From a checkpoint of a small transformer trained on Wikipedia.
Size: width 192, 6 heads of 32 (1 for keys and values), vocabulary 2048.
Each number is 200 + 20 x the weight over its row's rms, rounded and kept within 0 to 999. Layers, rows and columns count from 0. The size before them is the row's rms in percent of the matrix's.

# down: layer 3 MLP down (transposed), 768x192, rms 0.164, rows 461-513, columns 0-63
# up: layer 3 MLP up, 768x192, rms 0.0614, rows 462-513, columns 0-63
down461,100,179,225,233,218,191,239,198,217,179,231,218,193,227,218,179,180,215,219,202,192,189,182,224,186,184,187,218,173,213,200,206,200,212,183,195,218,167,191,169,173,213,209,211,225,187,153,193,178,204,180,201,208,207,229,212,190,211,162,163,194,194,190,189,198
up462,096,161,241,216,190,206,209,226,203,184,239,204,212,220,180,191,226,236,210,201,195,191,215,193,227,186,199,208,216,196,229,213,204,208,213,248,177,190,227,192,176,168,174,208,205,174,206,252,206,209,215,177,207,209,211,196,198,203,195,236,223,186,194,220,197
down462,093,239,182,203,193,199,210,205,206,212,182,199,197,191,201,202,181,166,234,219,206,195,183,202,187,192,213,165,200,217,169,213,213,226,221,207,231,211,222,207,202,249,228,192,211,195,192,161,210,201,215,192,168,236,193,156,195,203,197,186,197,186,204,188,221
up463,104,165,157,213,207,210,198,203,181,179,218,225,183,184,162,185,232,221,155,149,208,180,198,194,200,207,215,208,207,201,218,201,161,218,183,204,194,187,179,218,218,198,195,203,186,187,254,230,196,208,197,181,181,236,216,209,178,210,175,220,219,223,187,194,169
down463,103,188,225,187,255,208,195,198,208,194,202,202,196,218,190,207,212,177,198,166,200,179,179,174,179,194,181,206,179,241,200,190,210,239,181,228,218,209,206,167,212,230,221,170,196,175,166,199,215,193,189,211,199,206,180,206,230,230,182,211,199,207,240,217,166
up464,101,209,227,200,209,194,172,186,181,169,156,214,207,164,209,211,235,192,237,208,201,210,169,188,178,221,173,223,190,188,189,229,208,231,191,230,209,201,158,190,204,206,247,191,196,179,203,207,186,192,178,225,201,205,214,216,193,202,185,184,207,223,226,188,214
down464,104,206,167,203,203,196,178,184,176,216,195,204,194,174,233,201,174,198,167,205,188,189,225,230,216,167,179,186,206,201,209,225,176,189,205,191,219,171,187,197,174,203,193,193,179,200,237,186,208,224,184,209,183,217,166,214,213,189,203,228,209,203,164,201,205
up465,091,208,177,224,212,213,205,186,202,214,192,212,212,206,189,198,161,235,177,163,205,206,198,183,201,168,197,211,187,234,209,210,213,213,216,230,214,204,207,211,179,213,157,204,192,179,216,189,208,178,177,159,217,235,207,200,177,182,168,193,191,209,209,217,178
down465,093,197,226,203,177,183,172,208,211,236,187,193,193,207,171,222,178,151,223,166,173,214,212,212,190,246,233,171,192,204,213,184,187,197,183,198,207,194,208,222,225,220,212,228,222,205,220,194,203,180,237,238,225,171,226,182,213,209,239,227,189,146,198,197,189
up466,100,213,212,198,156,203,196,214,232,177,209,206,215,224,206,244,237,201,212,221,209,182,184,182,188,209,209,203,202,205,197,218,192,168,202,162,190,206,169,229,168,220,186,188,209,205,227,191,188,234,188,215,182,250,200,230,208,220,218,189,187,194,189,182,169
down466,105,188,178,218,216,210,219,230,201,209,193,212,194,224,190,180,207,185,199,178,181,216,178,189,221,195,207,214,250,186,178,196,221,187,164,244,172,193,203,199,220,204,195,178,187,216,173,225,212,234,209,161,192,240,206,193,215,197,211,190,223,191,206,191,198
up467,105,173,201,192,174,176,166,169,222,239,166,230,203,224,184,196,222,182,230,211,200,214,202,207,207,222,190,199,200,178,193,211,203,215,212,168,196,165,227,228,160,228,166,218,189,196,163,242,196,227,210,219,227,224,209,202,225,177,209,175,177,219,180,204,222
down467,100,208,183,180,176,208,192,198,204,200,200,248,210,182,211,224,184,180,187,209,220,217,225,205,240,208,183,201,205,190,200,192,212,205,181,211,200,180,187,186,180,188,210,184,202,206,189,191,198,185,199,227,217,208,212,207,230,193,234,171,222,220,155,184,198
up468,114,180,207,178,200,207,193,195,201,212,193,226,195,193,205,194,211,204,204,224,168,203,220,212,174,152,176,186,185,180,215,184,173,223,210,188,135,187,223,160,191,215,194,230,200,203,222,220,196,156,237,215,196,182,171,202,214,197,219,241,196,223,234,167,234
down468,107,218,235,207,199,205,166,216,209,196,206,194,189,207,170,197,184,194,195,212,228,176,204,205,183,178,179,163,200,179,221,193,196,176,209,184,185,246,188,196,190,189,178,230,192,188,211,216,194,169,198,210,209,197,185,207,225,181,162,208,204,200,221,173,237
up469,101,223,201,207,193,180,197,184,227,198,199,238,214,188,190,200,202,206,225,210,224,248,180,191,207,199,198,197,175,201,202,177,188,156,160,205,201,199,161,195,213,214,219,172,173,186,226,202,187,185,219,204,178,227,201,174,199,187,188,195,213,193,190,179,219
down469,103,220,182,200,226,226,181,202,206,190,193,188,156,179,195,167,209,188,171,204,205,206,224,200,239,204,215,209,230,238,161,224,183,216,224,203,229,203,184,210,196,196,191,197,193,183,234,199,219,227,228,209,171,198,224,191,191,193,191,197,178,192,223,181,210
up470,095,200,195,190,171,180,197,166,221,187,222,209,217,209,209,179,241,199,212,215,223,211,189,206,228,180,187,216,227,208,197,195,213,181,207,195,227,186,171,212,152,230,175,240,183,204,234,192,228,191,197,213,166,217,213,202,217,199,195,169,219,216,204,178,210
down470,100,179,166,189,178,250,203,195,199,214,234,169,225,166,215,196,182,183,186,197,234,189,211,155,201,231,228,193,211,175,223,201,216,232,165,185,184,225,235,217,201,188,189,182,208,196,258,203,200,197,185,198,194,215,205,169,169,180,223,199,223,238,221,211,192
up471,063,208,163,229,179,198,243,214,208,173,202,210,230,226,203,178,180,199,209,216,189,191,177,192,185,227,192,190,211,191,180,189,194,164,166,200,214,179,223,175,169,173,214,233,198,202,187,173,233,213,235,234,209,200,183,220,196,161,182,163,160,196,157,241,228
down471,064,221,198,178,191,167,222,191,185,208,199,194,216,229,194,204,190,194,199,235,193,220,197,195,137,205,156,161,220,202,197,212,182,197,166,204,187,242,186,179,184,201,200,228,176,194,181,198,192,165,172,208,181,201,200,220,221,140,199,199,159,187,207,201,179
up472,104,238,211,176,206,199,219,191,199,257,248,205,188,172,221,217,182,179,205,180,200,227,204,215,220,190,239,194,166,206,174,204,159,201,195,219,224,210,189,178,197,197,236,237,193,180,201,223,174,184,168,186,180,220,209,191,191,195,195,224,184,164,187,188,216
down472,100,196,173,203,199,199,197,162,217,190,216,268,180,238,196,234,210,212,167,216,199,189,183,160,162,227,197,191,222,196,192,212,193,178,206,179,216,192,160,216,189,231,180,202,184,208,193,209,182,227,189,189,179,190,208,217,196,189,212,180,215,224,206,167,194
up473,102,222,214,226,198,192,225,195,189,211,201,183,196,186,223,175,202,208,180,198,204,220,170,198,211,178,232,189,181,209,196,204,182,202,198,215,202,195,209,203,130,240,189,203,176,178,209,192,189,246,257,206,215,194,200,211,224,191,189,214,192,206,207,213,154
down473,111,214,185,180,246,208,196,224,182,202,186,215,205,225,140,173,204,178,236,202,187,166,191,187,200,157,188,191,192,191,209,223,189,185,175,192,199,181,209,217,229,178,207,219,212,215,155,191,184,205,195,173,206,209,204,202,175,187,175,194,178,212,188,193,231
up474,095,202,190,192,203,187,215,221,196,187,231,186,184,183,190,221,197,216,214,198,187,205,187,217,213,167,186,188,180,177,201,233,190,197,200,173,225,188,176,188,198,227,210,187,218,173,222,176,212,203,203,177,203,230,201,179,226,209,178,191,177,194,215,186,174
down474,102,211,203,209,204,186,209,209,211,215,205,195,200,188,203,199,196,197,193,235,190,164,228,217,200,198,206,220,227,206,232,176,180,174,180,188,178,192,225,221,220,191,184,200,220,235,238,182,178,188,187,227,217,202,188,221,195,186,218,200,179,210,184,225,214
up475,094,219,198,169,179,240,159,186,205,191,193,209,223,215,207,211,221,209,235,203,180,211,187,185,220,192,175,227,199,213,194,215,200,179,161,179,199,191,220,196,208,162,177,211,227,221,188,171,214,185,193,191,167,210,183,216,197,179,176,172,184,184,204,206,227
down475,094,175,247,200,221,191,163,184,221,206,214,187,186,181,183,207,207,214,199,172,214,167,202,184,228,222,161,216,183,170,204,162,183,207,203,177,191,193,236,201,195,152,243,234,209,184,215,207,199,226,193,196,208,202,198,196,180,226,223,195,200,207,184,213,210
up476,098,209,229,214,202,204,197,222,190,214,208,189,231,174,199,234,219,209,184,222,210,210,192,177,209,198,176,208,209,193,218,181,195,203,175,214,216,213,211,197,195,229,194,191,141,165,203,203,175,177,206,191,218,219,192,218,195,216,203,179,188,178,183,160,208
down476,099,218,182,195,187,197,234,206,236,208,185,193,154,213,201,193,199,205,170,210,173,205,192,196,200,205,208,182,192,231,198,187,199,206,236,225,218,183,193,179,201,188,165,223,202,188,192,216,203,204,200,227,223,231,195,203,195,227,220,232,210,189,223,214,184
up477,106,234,201,185,226,170,171,191,209,181,202,176,207,194,184,205,208,238,209,217,158,213,228,191,205,192,188,222,184,183,215,207,256,213,168,176,197,178,192,207,188,223,183,204,222,190,197,245,205,192,206,199,189,170,158,201,184,181,186,182,161,237,199,215,204
down477,103,180,219,226,195,194,233,207,181,168,179,201,193,203,198,205,191,208,193,180,189,191,191,205,193,205,190,173,179,171,191,191,165,206,213,210,204,197,239,168,177,195,229,203,211,223,200,197,222,229,202,220,235,221,209,209,206,198,220,151,179,231,190,201,197
up478,085,194,246,195,188,206,171,194,212,220,205,228,172,204,167,223,182,270,169,208,188,207,186,207,185,213,211,194,215,170,184,152,204,205,211,211,229,234,186,230,191,218,172,190,203,159,190,213,202,164,226,196,188,191,213,226,237,190,203,198,207,190,171,179,203
down478,093,163,193,196,217,190,200,231,204,176,221,149,220,219,221,181,166,185,252,194,189,187,194,191,210,224,195,216,202,192,198,209,203,222,185,218,169,123,183,192,212,189,203,205,192,199,199,169,197,200,210,188,191,189,203,203,212,234,207,222,190,199,206,201,230
up479,101,184,165,175,172,200,207,205,209,190,177,211,183,228,189,212,188,222,187,220,218,182,202,183,205,225,201,225,214,173,174,257,181,217,210,226,214,208,216,184,220,221,194,148,212,191,208,171,200,205,182,181,156,220,185,217,203,167,200,207,203,167,224,220,199
down479,104,200,211,159,189,230,172,202,194,179,166,204,201,190,172,199,194,208,196,181,184,213,206,205,179,225,152,191,217,176,230,203,193,212,194,202,196,203,161,252,180,206,236,197,231,172,175,194,191,195,188,187,213,226,226,187,230,209,214,203,223,150,231,210,203
up480,107,179,204,195,239,224,237,209,213,193,214,247,200,194,187,160,197,157,224,181,218,208,218,201,185,191,190,206,171,206,177,200,167,215,212,214,183,196,209,209,234,198,195,226,214,182,219,217,195,235,224,229,206,171,190,199,224,183,166,226,190,240,221,229,195
down480,103,187,176,230,209,181,170,210,193,207,212,192,159,199,176,163,217,217,233,208,174,232,214,222,224,206,180,201,214,228,202,193,221,216,181,224,195,192,180,184,160,194,202,170,207,227,183,230,174,198,195,216,178,189,141,190,200,191,236,228,175,223,200,204,214
up481,097,191,214,226,185,181,244,208,178,189,223,202,229,172,210,231,179,221,224,161,209,197,185,162,191,174,191,185,204,212,203,190,214,230,192,207,184,188,196,208,195,196,174,187,212,180,167,178,179,184,223,193,182,213,200,234,189,171,168,200,215,199,237,213,223
down481,098,181,222,205,226,252,159,197,209,188,185,208,212,211,224,195,237,206,219,199,229,186,197,201,213,173,203,196,236,227,226,197,208,221,218,189,234,209,193,190,217,171,205,235,204,174,199,177,200,216,169,200,220,199,180,185,228,171,143,177,201,175,205,208,216
up482,107,172,218,192,209,175,204,186,208,201,197,223,151,195,190,187,220,225,185,224,194,181,247,168,192,219,221,170,193,227,208,194,188,185,154,219,198,208,193,167,201,222,183,215,187,204,206,225,217,210,210,212,212,187,176,197,201,219,217,205,213,176,202,195,223
down482,100,190,205,221,173,213,190,206,198,232,184,197,210,203,204,208,204,188,210,210,225,208,224,240,238,172,206,160,193,187,161,209,150,169,178,202,192,194,206,212,175,193,205,173,213,160,188,210,201,230,187,193,185,223,186,150,196,190,220,165,228,187,212,186,199
up483,092,217,185,211,174,204,173,197,159,218,164,185,201,176,190,163,161,227,223,211,212,229,172,184,205,153,165,190,197,206,193,229,168,166,210,214,194,202,189,259,196,196,228,211,163,196,207,184,189,175,236,173,215,186,180,184,194,185,225,185,190,199,207,208,196
down483,092,238,202,187,208,258,233,218,236,149,193,177,189,245,209,220,223,202,195,181,212,198,181,207,162,214,232,222,203,191,192,192,226,202,208,209,245,196,186,185,195,202,209,186,205,212,182,199,214,199,193,212,202,215,203,163,172,187,222,187,214,234,227,192,198
up484,095,194,216,210,218,175,202,186,217,214,201,191,213,155,179,177,199,247,162,185,211,181,207,174,230,214,187,245,181,179,227,183,201,179,227,215,166,203,232,221,204,215,214,187,196,228,200,175,195,138,218,188,203,215,155,197,213,189,180,183,211,245,205,185,218
down484,090,175,181,222,216,183,187,202,170,167,181,188,221,235,220,222,211,178,217,203,192,200,181,214,212,206,224,216,207,212,181,203,205,172,202,186,215,157,180,185,197,172,219,234,205,213,191,200,211,209,206,202,212,250,212,176,169,206,228,190,198,210,223,228,202
up485,106,204,219,198,193,199,227,184,194,159,212,196,213,190,169,218,218,196,212,173,184,188,180,171,177,206,194,192,229,196,211,234,217,186,204,194,220,204,201,196,224,203,225,214,211,174,170,213,212,238,218,190,204,204,197,212,168,198,180,216,177,205,202,199,165
down485,111,193,181,178,233,190,205,254,204,203,192,179,200,204,211,207,182,146,183,184,216,196,189,176,193,203,198,208,217,206,186,232,212,184,195,212,180,210,180,233,195,185,203,187,200,203,213,213,175,223,180,182,176,193,177,210,192,216,256,214,166,194,212,187,166
up486,092,212,209,164,197,213,218,227,178,160,201,214,199,201,197,242,202,212,177,164,217,168,157,214,199,165,176,209,206,188,240,211,179,206,177,202,199,222,174,204,202,215,231,206,231,194,137,212,209,235,209,219,173,234,185,212,197,177,184,201,202,196,155,183,193
down486,093,216,198,184,174,209,185,193,178,218,231,200,183,171,233,162,204,234,163,215,203,230,190,189,202,181,211,187,191,200,209,200,217,188,215,193,229,218,167,209,169,240,189,212,175,219,211,202,246,172,220,201,186,205,210,183,197,225,173,202,193,196,238,229,206
up487,089,196,154,213,214,194,173,208,193,189,182,157,185,226,201,169,190,239,169,221,217,220,218,195,188,184,179,208,168,167,173,209,205,188,236,259,174,206,190,212,179,196,193,187,178,190,207,239,170,185,201,208,189,182,196,191,200,208,199,224,241,207,182,223,179
down487,090,198,223,218,216,196,184,206,206,179,216,217,200,179,202,207,200,195,221,173,185,175,206,216,194,216,182,180,196,199,165,207,192,168,218,177,201,202,196,198,274,171,217,203,247,240,193,182,223,222,201,201,170,205,237,164,185,209,213,194,195,217,202,187,222
up488,097,235,203,191,205,219,211,190,204,181,222,220,170,185,157,235,204,179,193,194,203,211,210,194,207,187,213,225,196,211,217,198,182,173,196,198,192,200,173,193,202,225,211,194,165,192,224,219,183,212,194,215,221,240,195,176,167,211,230,186,198,189,220,204,194
down488,098,180,166,166,201,178,213,203,177,211,185,153,183,200,191,225,189,181,192,181,135,208,185,224,204,226,216,182,189,190,205,188,204,183,234,217,191,214,191,221,243,174,202,205,214,182,218,160,186,231,175,192,213,196,228,187,194,192,230,225,210,183,188,202,227
up489,095,233,209,176,193,189,199,224,181,195,193,240,207,215,199,226,163,217,201,230,201,232,179,229,209,230,186,177,204,206,173,187,205,190,218,185,225,201,191,226,195,198,163,178,214,218,200,212,202,221,192,190,175,198,204,214,200,191,210,219,214,215,185,219,199
down489,094,214,185,216,201,227,189,182,155,205,214,214,235,184,196,204,186,221,219,223,200,217,212,183,194,188,167,220,198,190,216,156,173,197,195,195,201,215,178,210,224,209,180,222,189,163,219,215,193,182,217,217,196,243,211,196,202,192,189,230,215,181,238,218,210
up490,103,194,215,221,214,183,205,203,219,236,202,191,239,197,209,200,241,245,170,186,233,225,191,206,221,180,192,232,145,196,222,202,199,235,220,207,221,189,189,186,193,232,158,192,166,195,133,176,204,189,179,182,193,185,213,215,189,213,213,173,184,210,217,189,191
down490,098,208,180,237,196,226,199,199,201,166,171,201,208,191,193,201,229,171,217,213,193,180,185,151,268,168,234,220,156,167,171,196,182,225,179,205,215,192,168,203,213,169,198,209,172,190,221,215,201,173,200,212,167,153,204,192,175,199,213,242,174,218,216,191,169
up491,098,227,174,135,207,179,183,169,195,198,187,177,197,218,197,215,177,182,188,185,218,237,213,177,203,174,172,204,216,222,179,185,200,210,190,208,199,203,203,216,208,215,196,200,196,169,178,187,201,188,183,187,199,224,207,183,215,219,210,171,184,191,189,205,209
down491,092,193,166,181,192,190,226,150,168,208,179,194,228,218,186,188,188,206,225,188,207,221,227,243,191,209,211,223,219,217,201,204,185,165,190,193,189,232,193,230,202,203,195,230,242,205,195,240,192,221,190,195,205,222,209,204,211,229,197,174,207,213,165,222,177
up492,108,224,195,174,209,197,164,212,201,171,246,197,176,182,203,239,232,219,229,213,218,198,184,169,222,231,189,207,187,212,182,237,217,237,211,212,187,233,171,184,219,193,187,218,217,199,215,226,233,185,217,196,207,188,183,183,142,168,181,184,194,200,229,198,207
down492,103,181,167,192,172,206,204,170,191,195,240,189,182,195,192,186,212,179,233,226,205,195,191,187,189,180,224,207,196,196,181,165,160,196,175,214,184,201,198,209,204,212,180,208,214,189,236,231,230,212,254,176,193,218,188,210,176,150,198,189,212,170,209,163,179
up493,101,223,205,224,191,223,160,218,198,222,180,185,201,187,189,196,206,206,207,197,183,230,206,213,214,201,213,200,186,225,200,236,178,262,182,190,218,172,214,187,195,212,223,181,194,199,224,229,194,195,206,217,230,178,190,206,154,186,178,168,187,196,205,197,181
down493,097,192,195,210,219,223,207,231,179,217,195,202,222,238,201,179,184,212,209,210,208,223,190,199,193,201,206,210,194,184,194,180,192,187,174,249,193,213,181,171,165,218,201,183,157,209,234,170,198,209,229,211,211,227,157,196,178,197,225,213,203,205,186,204,158
up494,103,195,194,203,207,190,198,225,218,183,205,196,216,183,175,224,208,191,172,160,200,210,226,217,221,196,190,230,207,231,253,190,190,201,204,224,224,197,210,201,210,222,165,167,204,179,204,196,193,215,205,200,212,189,219,208,171,238,191,245,209,217,238,211,200
down494,102,207,152,191,205,219,167,216,214,216,186,192,233,185,185,208,217,194,228,194,213,187,193,210,225,193,178,198,222,185,223,202,169,181,223,213,233,182,233,231,179,169,220,222,211,233,177,246,224,206,213,173,211,193,162,192,239,184,178,232,223,183,157,175,176
up495,101,210,199,182,234,212,176,206,162,173,210,218,195,157,206,182,204,192,180,210,173,198,214,215,185,205,185,206,207,205,182,184,181,179,177,182,194,207,188,193,226,159,205,226,178,202,178,221,193,177,181,199,185,208,246,226,180,237,195,202,222,226,174,211,203
down495,100,203,216,162,222,177,198,213,160,210,163,206,195,212,189,184,180,174,195,163,195,209,155,175,223,177,202,182,196,174,204,195,199,226,212,192,223,218,207,221,161,169,245,211,202,220,196,203,195,173,171,200,213,202,231,222,203,221,177,192,178,198,186,209,211
up496,099,207,208,183,184,207,183,187,199,208,182,221,230,210,189,182,235,199,251,200,192,171,222,204,215,206,193,202,185,176,183,226,223,180,202,181,185,182,209,201,210,195,204,189,197,193,201,193,183,181,225,230,190,228,183,220,236,190,207,212,220,188,178,227,209
down496,107,202,204,198,168,179,181,184,165,209,236,243,204,192,175,178,188,171,226,215,184,206,222,192,205,172,196,195,213,194,217,205,211,191,200,168,188,235,176,163,180,200,190,174,198,190,196,184,171,200,221,188,199,165,189,244,213,201,182,188,225,183,204,216,205
up497,101,189,190,198,203,194,198,195,227,200,238,200,191,232,175,218,185,201,192,201,224,184,162,195,185,212,199,189,219,206,209,199,218,204,205,180,184,241,204,213,238,225,230,201,200,179,219,220,185,195,220,192,174,199,178,230,201,172,201,208,185,229,219,180,179
down497,100,219,200,240,206,202,233,237,195,184,210,239,229,157,209,195,167,234,208,186,227,204,188,219,195,240,218,213,227,205,178,200,196,229,212,207,182,205,211,207,203,183,172,175,221,225,190,191,203,193,234,199,200,193,217,173,195,183,213,183,170,211,215,199,170
up498,115,219,180,177,219,241,190,191,212,198,177,177,182,256,198,222,192,230,244,226,205,213,194,185,196,163,192,201,222,216,221,226,199,181,192,191,218,203,178,227,184,214,159,200,179,214,231,196,223,197,209,227,230,183,200,187,210,211,222,178,217,189,197,203,185
down498,110,226,214,219,196,188,184,182,174,244,222,166,200,214,210,178,213,200,202,208,173,235,194,200,181,205,206,205,217,217,230,208,253,204,180,191,214,197,218,196,189,210,209,173,208,200,249,209,214,162,201,208,188,184,224,196,213,184,222,209,228,161,229,202,168
up499,087,186,222,171,222,210,178,236,192,192,249,191,218,185,164,236,198,199,184,202,192,206,206,237,190,152,196,186,169,181,202,216,229,193,229,193,195,158,190,186,195,212,200,217,174,220,216,217,188,191,195,175,164,216,201,210,181,147,211,206,186,227,222,200,228
down499,095,198,163,196,199,185,221,191,185,231,219,176,186,175,212,205,211,229,205,195,212,166,218,219,201,209,173,221,200,226,188,207,200,196,173,167,215,197,150,229,208,227,177,181,172,198,191,204,196,197,209,180,218,168,190,202,203,178,208,202,197,192,232,192,235
up500,108,217,192,220,224,166,171,171,160,212,223,210,234,205,172,199,171,204,191,176,189,196,204,211,209,196,202,175,226,216,216,232,180,206,199,180,222,204,186,203,180,171,188,218,192,175,185,186,208,215,177,231,248,178,237,208,179,202,196,191,196,161,178,199,215
down500,106,252,218,206,200,222,214,211,203,208,179,232,182,171,177,207,185,217,198,198,167,211,191,203,163,197,232,197,209,196,171,224,201,200,178,231,234,239,197,203,186,168,196,198,199,192,175,243,200,189,229,195,209,167,217,220,203,170,223,182,212,240,203,228,208
up501,101,224,176,176,210,158,180,191,180,161,205,211,204,188,184,204,180,174,220,172,175,215,210,172,200,199,175,213,212,202,243,233,220,218,210,168,212,205,183,209,203,190,218,211,209,166,204,209,197,216,196,209,234,219,236,186,167,218,189,197,202,209,243,213,215
down501,108,204,213,222,198,201,204,191,233,189,175,172,160,200,172,204,174,189,214,190,198,185,220,190,245,223,201,177,201,192,202,176,199,174,234,190,179,184,218,228,185,204,211,199,222,191,182,165,177,219,191,181,217,196,193,201,200,232,166,165,210,163,165,198,190
up502,102,218,207,181,212,172,231,187,215,197,172,207,226,205,173,233,185,193,188,185,193,212,198,206,169,223,194,202,192,205,179,230,196,205,198,209,172,233,208,233,179,181,211,149,223,196,179,214,171,194,210,188,183,201,200,201,187,218,187,196,165,199,167,165,187
down502,104,225,214,222,215,224,195,200,201,162,183,181,213,211,188,215,170,184,225,242,212,250,203,196,158,194,191,177,223,182,182,180,185,201,218,208,230,209,224,185,189,189,203,187,215,196,215,183,175,170,208,215,191,221,222,194,216,212,186,155,215,160,198,201,206
up503,100,221,194,174,186,210,207,158,218,178,242,193,216,185,225,198,215,202,190,183,196,172,220,199,204,204,192,185,172,194,173,183,229,216,182,209,199,188,187,215,185,212,181,211,185,198,188,223,207,166,167,191,172,219,205,196,166,165,186,196,205,236,190,194,227
down503,106,160,195,159,176,188,172,220,208,224,194,225,181,201,200,205,227,208,200,202,196,199,209,207,212,180,195,175,210,206,207,191,200,198,218,202,229,191,213,225,220,193,201,220,211,212,204,229,197,192,201,179,207,218,221,242,182,182,212,217,197,209,178,160,191
up504,107,222,181,206,207,187,192,158,223,211,215,209,218,206,212,200,218,185,180,195,205,202,207,210,200,177,221,188,193,195,196,248,217,214,174,191,208,233,212,182,180,224,207,174,181,174,207,204,218,201,187,184,217,189,210,221,189,196,209,211,190,217,162,220,175
down504,099,142,207,184,190,211,177,234,172,210,209,217,180,214,198,200,240,197,192,202,178,204,206,217,228,203,184,207,176,230,182,223,216,177,196,228,188,157,185,172,171,197,221,193,197,213,228,222,197,220,202,189,195,201,237,170,209,207,187,193,230,245,233,211,209
up505,101,228,163,211,177,211,197,205,183,187,218,204,212,201,217,216,216,205,215,212,202,197,196,165,215,175,185,190,202,180,184,219,155,198,171,200,198,177,242,218,174,196,181,185,200,192,211,225,214,201,203,205,199,193,207,215,176,207,195,212,184,219,183,211,190
down505,093,203,186,189,178,233,200,176,195,172,190,164,214,207,183,191,206,172,186,242,210,166,227,205,195,195,225,236,210,172,190,208,239,198,199,180,223,217,241,210,181,240,158,198,188,201,236,200,213,219,220,157,205,232,199,194,214,168,215,188,181,175,193,222,179
up506,087,211,155,216,206,196,197,197,205,195,209,235,226,214,211,212,213,268,210,217,217,195,170,207,228,191,181,209,213,223,187,192,222,187,169,192,203,191,209,187,182,204,193,176,169,190,212,217,217,182,202,202,177,190,188,187,211,183,200,190,178,218,170,204,205
down506,095,196,185,217,207,199,226,167,202,170,191,206,155,220,185,201,203,195,215,197,189,220,204,180,194,215,201,213,198,193,210,210,190,193,220,206,214,185,186,190,203,165,187,192,175,168,173,176,205,224,180,220,196,163,183,194,186,172,233,227,219,205,198,217,210
up507,092,220,178,205,193,192,175,225,193,205,195,170,193,228,186,187,191,198,216,159,183,210,186,179,196,220,163,216,186,177,193,180,174,203,165,235,184,176,201,174,205,229,203,209,176,213,217,231,212,219,214,201,210,199,189,182,210,186,200,257,183,189,190,199,201
down507,098,208,202,171,192,157,229,203,236,241,165,205,195,224,175,219,190,217,175,214,181,210,177,214,171,193,198,184,201,205,198,180,210,222,164,185,169,218,217,191,213,166,193,181,229,201,183,223,221,201,183,203,190,195,194,212,212,208,193,174,233,201,251,190,178
up508,098,167,180,231,204,220,204,156,234,176,181,174,203,196,208,235,206,168,198,187,196,248,188,206,171,201,230,223,174,206,205,212,198,196,203,207,193,195,174,209,179,177,210,202,179,177,191,237,204,185,188,221,173,211,225,180,184,188,197,234,217,164,217,211,218
down508,101,178,208,213,154,196,164,210,199,192,198,197,199,191,151,207,207,196,189,239,191,221,231,190,200,213,181,213,169,177,220,224,183,172,245,176,202,211,208,236,214,203,222,175,185,182,219,200,193,171,174,204,161,174,210,219,201,201,225,205,180,216,200,194,190
up509,093,229,191,191,193,151,228,222,177,166,240,232,192,149,177,222,190,193,219,169,226,201,209,210,176,208,218,222,181,205,207,194,192,184,206,203,200,200,178,203,188,221,200,224,206,218,215,203,204,186,203,212,220,225,153,203,160,212,197,239,195,226,214,215,198
down509,095,172,189,170,199,200,181,217,222,192,149,173,194,176,203,225,209,196,205,179,200,218,167,228,182,187,192,186,188,189,180,189,231,158,239,200,217,195,201,215,197,209,187,219,193,239,172,187,185,208,191,214,243,203,195,199,205,199,193,217,175,212,221,201,192
up510,102,224,202,203,200,187,177,178,185,209,209,219,154,173,207,215,178,187,195,222,205,194,200,178,206,194,198,184,165,197,223,248,194,203,223,208,206,216,232,208,205,181,204,198,183,212,186,228,194,219,198,185,212,192,204,221,175,212,218,187,207,198,174,203,207
down510,101,201,192,212,183,170,181,197,193,192,215,200,209,192,211,207,198,211,216,183,200,202,188,168,192,228,243,188,179,217,245,217,178,178,201,186,161,190,215,243,207,175,207,228,219,210,215,217,194,153,179,198,204,176,201,166,204,200,199,226,187,165,199,224,213
up511,102,189,196,216,222,180,205,228,165,172,203,199,191,170,204,191,168,193,200,213,189,176,210,205,229,202,180,203,192,213,198,173,199,188,171,194,196,239,205,194,169,248,204,179,169,189,199,201,201,172,206,168,213,159,207,194,213,191,196,210,178,217,187,206,231
down511,106,178,192,201,209,192,178,220,237,237,189,208,227,207,181,228,183,236,210,188,194,206,224,200,163,198,190,214,210,181,164,202,229,183,201,235,179,179,195,221,223,175,193,192,187,216,212,224,179,198,175,206,188,200,183,210,213,216,204,133,207,227,206,197,203
up512,086,221,222,175,206,215,222,200,199,218,204,173,213,190,220,214,177,200,193,197,223,228,247,200,221,167,182,192,165,213,179,206,159,211,195,229,179,189,189,187,215,215,193,220,198,201,189,192,200,180,198,212,191,215,182,205,204,195,186,193,188,205,208,174,193
down512,094,231,211,191,182,205,182,221,192,184,204,231,193,185,149,193,185,203,203,218,151,203,232,215,164,183,194,216,160,191,180,193,192,202,208,214,247,211,179,215,237,213,183,185,234,174,191,244,181,208,211,196,213,193,211,217,221,211,190,210,199,167,206,191,201
up513,114,225,213,233,212,197,176,195,152,214,199,193,217,190,178,194,193,233,228,198,209,223,162,213,187,213,199,237,235,223,213,192,204,198,230,205,213,214,156,215,222,220,156,184,207,189,202,178,163,198,210,167,197,171,213,209,205,196,207,225,195,216,206,203,225
down513,108,199,176,211,185,155,231,196,154,199,198,204,186,179,197,197,194,189,248,199,200,207,185,218,201,205,208,191,206,211,231,187,193,176,194,185,212,205,209,157,158,196,221,204,211,189,194,203,189,192,208,178,220,195,203,206,199,149,189,179,191,202,184,175,227